Weights of a small transformer language model: 9.18M parameters.
Each number is 128 + 32 x the weight over its row's rms, rounded and kept within 0 to 255. Layers, rows and columns count from 0. Numbers have three digits each. The size before them is the row's rms in percent of the matrix's.

# layer 3 MLP down (transposed), 1024x256, rms 0.0336, rows 308-357, columns 192-255
096:119120117140122109118108104087152158115056104140071114142149129090173180140129108119130165093129093098104114161081110141121139121128196137152127113185014115130172150149153144037151108095141187
105:114149102150170122138152126072149167125145156191149141122124127116150094083195124147104175152152101194107116142126150100119171167209048110133140139075103130157090165146147147061069039181153128
092:118111120155118165165124139107102181148144124170159115160204149112106147208121083114097139153145113116097216106147071117127116087066138154179117077062079160137093155124073082120187144090129139
108:116150137137132129095153122110229147135126120150096121183183155182110096076115126151093120139103098096124090121147114042173140100169122146111094142182154086125093101103159127122141135134130122
127:103152139190141099128129086129125140157086144186191134157054088129096153089128192148076116166144136180099128162160118105117141079140200118167111184061115128144130114159118104118108103168136110
093:113146144108129090137160101162134137093135135131136143178091135128142144107138067167135067102155197149151060121101144120140147114175081174129111106105082132129133141140149129122108142135171120
103:156151138101155149155181108117111146120112073179145166177178122162103110123158149123152119129173127133123089146122051151163142114102097154115111090099105134109112143147129132101118132123165101
104:176125143133101149148134114178142147111147089113164079140117141166107149085093097124112163116085251125156081152125086068160128132139168129084081140184109139184114080153145105137121087086163167
099:114150112131100105194114062133123117107098173094084114096105159172162154135169098096092130177122169136115089134113111121101121137125177106127130142106112102132152183153130068128173140131185114
097:128139106122156156113168165146097117117109120137087087116124158113145161132086160126211127146072157102114133113097140137102064091129119101109082112116124142138124150089109117067145134105097190
096:114097126110132106127091154131109122114155149191132077120134089091108108166155147118106154150077108140151178091100140160089108110148077132068072075087127158134175157090078162089115107129076138
112:134106143144075126148108167167141158109140171067111098141132109138119154141130157118118144144119127107091098107113089139094101105127114157099107129129158123125090136095090158153132086142084109
095:083098144118174085129106116140090136183173104120126182124173087193117149134132167052148146122095143146115112176071110198113077114126190153182121147179116135072117212142124152127146113121192133
115:105173170162140107149112148152102084164120106133111123137160142137154186112105199156081103119104072155103095168122184175126170086123135109141073174101107124092156120091136101140104176141113118
079:113136188134206168113177183140124133072149164109152196089171149106103080093112164093077169149116101143085107097091173138112055169136101101118098129168113097124088127078117198092117134124139167
103:133152109102184101128157137144077099141104182135121086088155170103169195126140228143068072114103147135139106107134131159118132086124140160167084125102171110110158177128114177140126173093140101
100:149167152133166087081132097165197162138151120200135133109090106131154083106120132155110133159123129145171060113086143151165119117095106117170175089158154155147158069147114161156155107101136074
101:129131095113080090165151172165109121149071081100139126104164131114144118088176132145117080085221108170081054114108166100139165138141056147076127122163137187150111211176117155118132153143152168
077:096088162138123154107116126174133109143162117166124165133136125137099125122084110101075081071140208150150068165032171098224129116155125166114122158154132106112156150132140139137118154174231092
084:115173165135173155131140176095130126142126114136160160175176154117173140130103120093112129145128127112090110199071135184203176169107156088067116186138152105115107101145120121122024139151157119
096:142113121139169155163132110146152147165142082065120103090089177083091179086108118143123139111108164130105124151108131105161098131147112059108135067092161133111129183118137156169141093176176113
106:101171142114209161151153157168135117173159100153092096102118127118079121147185172115137111076109079081107127168130126174067146143148130131117107116172175191139161153125067112132103137123196154
099:071117116111137095169116160084176077161109173117166132130088097185139121123100080148133154142156125148095146093108120101115106147183124177087166095168075098124124134137153107104112160187106153
108:118142164099076139112238077107106172112092100113153149088100176142117119192147154111139134099161171098145142133111111160143159099144171129078090147155152146093134105090101159100148122175107120
100:045108121088187118100124144173141153126154157147143131128214161189188154137124144100096152169180167127173043128120117141163136109148144160173111120098107138115102124124121148144129113109122147
091:175165150140099176071160106126058108064143089101136183133144159132124186098103144145044121125108118150107140095057131161149108126153082161125125122186155152098152161133081145147148104054197136
114:065148143104103140110112140114078132132168171161096128176151151093127124130113146090109116105126120114142109210153152193099154141112151177097135155205142128058160169169106126104114139122109147
096:133148110113184125102103156100119124113167149117145133132120160101117108148115103178151091081158110110187160053037155149100148136144093106091180140183051150181138119103145149172177140154157135
094:083121122144105147103187069116126141142112062096060114162149138126121179112096128089131151113087118144128136086117163150166132112117123097098082075104074126134134103126135193134103105094099136
100:163143128071184118125126166093143188182088126062092126082143161109132087185088131149110154121071146145087113176113088160162218174122111145119118070181132144127089121172125127079066089061157147
124:170161109166126066137085146154161135189141140076137113095073117139160134128100185154124132107150159076133119118128130171093103143152150084130148156147103114148109114110132151107131133060185147
106:103126116164143216100082149172151116125145181139084136132108141208144155145112134172049142092104179133161090128124156141128107122099142169143117188083085145171181132135188135101129157156099125
099:132088070121109198113072168177060160109180136194110108067182104121132112133144160119146177137126150174112115083167119116136113058112166129128114111166099111105136195131163103176150164099110141
094:158115129134104140156171141162158127144138150067106180126124144119065165143120099132157101115127060075086129099123120145074127140119068096164107153128108102084163196099107123114121132133104150
102:140132134128076136140114141126160123171171134137153136147149133166123121126092096142131145102112146106135202112136136155073143154164143104121144117141156094092131127115136085134117096157166115
098:124164113087099156104120145114194207077078147225181135101132154148091148105158143121117161092094134129114099137101125107116123100143177156160084161141156114122142145089161128156133157098093136
130:101139162137181192157183115135109020119064086152165100150155094060103170162170128158089144088141131140112123085068181143164157144114181121118104115121153100106127099162130144177097146166102155
104:119138077152139143180187104142148151192085092047132172187139086135156167168114140133091105109134125103116083169143152158117124124111130092117108106123115117110145141176147111126117134163108156
099:113145108162105151119143123108043119159076105136127040050124055140167086158206170115132095150124119115100210124141130155172109135124116113157108124154187173140128093093103097165134124095100168
104:162140110123148143153120146103157182086111131061096087088132133052124096134117113088130075088165069090207173130142138134093158133131163119132111149186111156135142126059150134121168107165140117
114:146163110126131142133124144124145102111153163107140137098111183165082130162200141152194089157062117098108149106146145126120177116121104183072119128123076115108121120138093156131149137156131143
106:103103146117168151111178092121121161116077122105157240172145160087125122103153131073126115112131112111099177221123157148082100139106118086196145086116143128085096204178112116093135136154114183
102:120160093086135133107156196105140101136147127112088133145161130143119099079123166105089115137122111145107105150128159149134135147119094122135087099080163178206154096084139101081104062135130126
092:099134147071103122147145090142150168166092165118168042136123117136105127110116197134084156141095135136085126130122102119147057088084114083176129137152178102123100080108169170140105126137102112
100:131117116088117125129159144142156101092115101192140185125111161138133136183155139118140114117125134104151069100123148172129092123135095180127094107125140141138148176142082177095134157150101102
107:106110093106161080081150107119110115180134193096180148124120165141153165159106085131166115167104142124064101163140145147115127115131176136192135160143090151114132107125162134157119123101081114
115:083085133124138173165137078084210116158078117131097147124125137106157129096134164081085194106094092102196180113128126123153122126161136162098097142163112103098116108075072150129077166100125164
091:140136132107166160101143127144151156087205154176169120154138100158202137115112137075112110124153105143136072090110115111183081185135084076101106072112113134115060168141177088100088159082138122
100:142173149150118205115142118073138122104122109082087133095119167202167165125147133124100107110106143118104130091126151111112074087144117138112107185128133141155101128090096171098119113107081175
090:076131108137130077171183139132124171124095149092177142154155182121159180097052160124105127155100156126069109162151115150140171107143091116148136175094125106117143137135075114089127133129083077
# layer 3 MLP up, 1024x256, rms 0.0357, rows 309-358, columns 192-255
101:104080174125118066111117124121144200094163104138161125129130108089127114158109162148103145103073136056077104194130055171118136144080152160150105144149063099170125104161106067152143153123139119
098:162105142164142181104120107166178103162145132147137137148133128174126123115145170105084117144077141084126099102133160106156102175096123129174135053186164083172157179131133189135147157167134176
103:119169139156148124083163113137137132110118154131075108117093119209101136111140048125152115132100097163153107135043165143069108168094118109152071081076065120133139144130147094148169141147178155
121:132108103134207133111137075125119189116080104107138128157099112097098123122156148073107101121129081136143077145101117175132171184108131106129102131197123149106167029127121172138179157180115118
099:134171128103137116138132100167180091128083072155147146054073135195133151137091155160089148056156113160163107111136215110095137119098127147129092125149150154074122101123156109118174141118145185
100:110136159095168126118121121123064131129089174201125133160152133167073114120139132131085130088120108112130078159097114099140135182068150108120082069052047134127126064129178116184078179163100202
099:109144173115158066121084133146090072121088093175142102097103151164155155123121120122161119096144085146130121166107111140113129160018095099154106139096059072104127092058156152112153148118136090
099:109119181138121126087152074132063103149100115163123129134113158144153100116115135188185131156130159097117105120106167095159115148058132134126098152091135115216158122059158198087152130136103166
096:078132138081128138090103112137105106124091118149102099110090065179117137151089145110146192156069135143189106083105235096126134148142081188094077174143144152160092071142127139136132111134125133
096:149077160093117148092185116185058157142116150157066108144171131176114070177099172080119156170105103069111078150125140165124078147086088132136107112153150095127134133129101145134180128125125140
102:119102140161127114092093138165182135112182118173072119118058171127091105081194178161169106081201103121121066150099158097130154123082151096133117132090039131122081118098125140119101138118151138
097:122094097164122131141113117122094098178089153155073129129059124147168115129104102119154159155112139086102097095113165118141104074068063157165130082057151136137074157190165084126118120188106159
108:132105103104137059118130104125104122168153110119082117109125059144126128149161032169141182132125154114113096141132141031126113119054143137088089123134160152171178099172211059131163188157136148
088:109140120146157081127117144078095071125068163124127155083111145133123153122131111154098145155115076139138143159148148138102105092122121171144101064087146147187127078168135076131148104177129112
099:054144116104122119101126130105110114118154175141156093055143100122073073185095102176166155162096113094082104131122175122090134138097107130118120153130133145161096076161194158100153100115128207
104:062129128155188084103079121185113157129127129192091123108124157088070151071128121178112136142142031126120114127101138207108155086165041124076137122115084086139143117090102150077106153121171140
099:150134120158094121116148066169187125125105134143087140063085145169122076109144189089136138124145125188149076100115201108126144145116167107089094134157093150137157106130117109198137154083133131
084:039121142118166129086071136147112131094152119127138108115143167130125171133143109137210113157105068067120148117135140176095150131135044137130120139128032146138124175128126129077141113117112140
088:082117138132115126131117126141054044130076137107092112119102115137088146150123131126129165122078146092127073154105116178063139122098110191152115138114094091172125076200103114169135128128159139
098:112174118168204115086103128149131158126053133158137146128073196101113135145094160148118163147124132140112134150127127136144105095113125114215092077093120126155155081128104066090108115201154157
107:134152160171151144140147175185145105148111164117149154094183148133142156097124120124090094090106171094092140171116135193091169064106073142107123116025136111163113156056143135118097154159099142
100:157121132144122081110170139187083145079145129148105188093107122142116154145164159153082156129178064108095134184098133112151113076098158103151086142144096150170105093137160134128137143146149161
105:147141130169111089105118066103182186152148127120141069128159121112121126171102117071134123132139147071107072124115141144119177154113135081131089124109125058105165119130182164083099172130142148
101:075093156166121078136147159113093101127150115178178204094109123109142138134149182171206155106103145126157063162113151152131107079105089043133137117100149122154071154077136157118141147116165197
095:186152137095128138105136171174120111157125183108172055060126076116116138115113110200104138208123145090102103143117101091083144129137095166127115164099131100110139153145142110082167153109144112
108:150114159128133031094023096100134062163091120138079131123171098168138149142196086096157141064117099105125067130126124098126087216081126124197117132067151093145110116154112140140161122100144125
097:174173122100140147078100103086116126179121174133134079143126117120118156151122188143111105231099137080070082185145098189140186164091072133166113162162100129119178140144134123151102094125106101
095:111155136140114069123081092190162083161126122147192148131042153064129160124130110130185159143097171121101120161133172105107117086075131151132096100093039077117160112125161089134192118116108150
102:117134113125175082117066128104124114090132100163138139127141160083064170088111132118151090156161114147150116153156108131145162096119125127157096108123112101132100052142136095159171168137134109
113:111124100170182145063157090166127168093165183152137146117102087152138083108159112121106124089115108113092100242104185116132138117067164135161109101124163160121147128119080111115092110148111135
105:133193136147144138143095138113184122236135129125107127067083074100128137112134166112113125167102093087099111080118122092212159146111166132127094068136118134091114138145174198134119156184134126
100:140144131185120082150095095195140178156131097129042098171132186153121150146185109128123110124179134137114101153149169085097103112056111131145124115097166107164131117162131118164173136183152094
097:103163139067092048153103110149110158166102113233124104125167095140089111160171177172084145104157120137114121136141160170130131096099088132074110103139193132131063088123118140155128166151141128
100:125130110114097139099160119123115164167126196190176094145113138137108095110147174143077134166142086168107120168094131116112145129094135098093078120133153040146130146172114174124119118210138170
098:110167144154178131138134121106137159092101142185121145143104215130148111157174096139071159110117159128127102149105167060141114121109150151189112068109148125103175125144114084174123119136144085
119:123072130147119154124143109138087142165069149156169062138103110170117098109088119164137126189077172152071108109083164180122101085114100103093100093114129124122140161117148171117145069209095128
102:167148152171097112067117154108160171148121176101164141102096059118123091134128103128118105186125131118113103152078170123103113101156157044085103100045053147106156117105158160140103133151103082
101:118146118103113085113174115118142137152044045142150139146131097130136094088166097221180140143131173091149095133080101112138109128116130161121088122100131143077110113086171126126136166146127160
105:139164089119135055111122150119156125154074075127156127113104149146114112165067103154145140121082142159131118114142127178117142092091087140116100092135093116120156062159133147132141101141179090
110:165173128163107147089137104106196126136141169171156124153122123083144158163170166091090147194123135028116035163112159132141162074096147073128130149153052117057162141103124118136111126110086193
101:080108165145124059132105106078140094148138134170134113118071124171105138134131123108175168155127100140170091087115167149124124060076080081128108086138176119180082091164110144117162103159148147
102:150131093148146096096106111107209165111107166184108180155090160149131156125137118121122180107087124121151138110125105121111109082118089196163137027191117102147131129160119182153162191188149109
098:124141153209204133076137106096127112052181126122102175092101212110124090138174139143149126117139057131118070099080198134165170108116137133068119113167122149141136144088104128156144152160127156
098:142138069160122160124145071226084098096123096112145148160133130131098148143104132107046164181150109186087063193109164077177090139082132140114088101123142144128119149149109125151114122151109138
106:156187134131140086091182126120165096161085147189135129114160178135124143134157152173223143195118146182143130090104151195201151094103100086173123143151141088104108144156121132122149204150143152
109:089133121184117049139143100099102107084128115143149164064112100159075152126142079163133124104140129139091088148119091126149134148074132119117117162127041143120145079110161143139073209107133116
094:135188136150143116160124168193086108128084107108096205130082148105122119116110142131071155163143072091093124203109087169136115126072162162118092085119143150137115074079144155203147182172134125
096:112126176160144138118111070188092127103056108148137159129108156126157108092126220107144145106064113103166073176097124172105118083157166094122116118101149137157073110104155089113102070128140202
094:048176114160162174140134123137177111151097110179166209076126141139156189048141087195084112141070196095142132180119091107134167097135075139127131123095099117119164171097101107129109177128137217
107:123104143153132160106171092153132106141088140148149164111080095098095126129130186104097148185111179153089104151117173117114163128099177124186094116095069071132073118088127098126075110115096151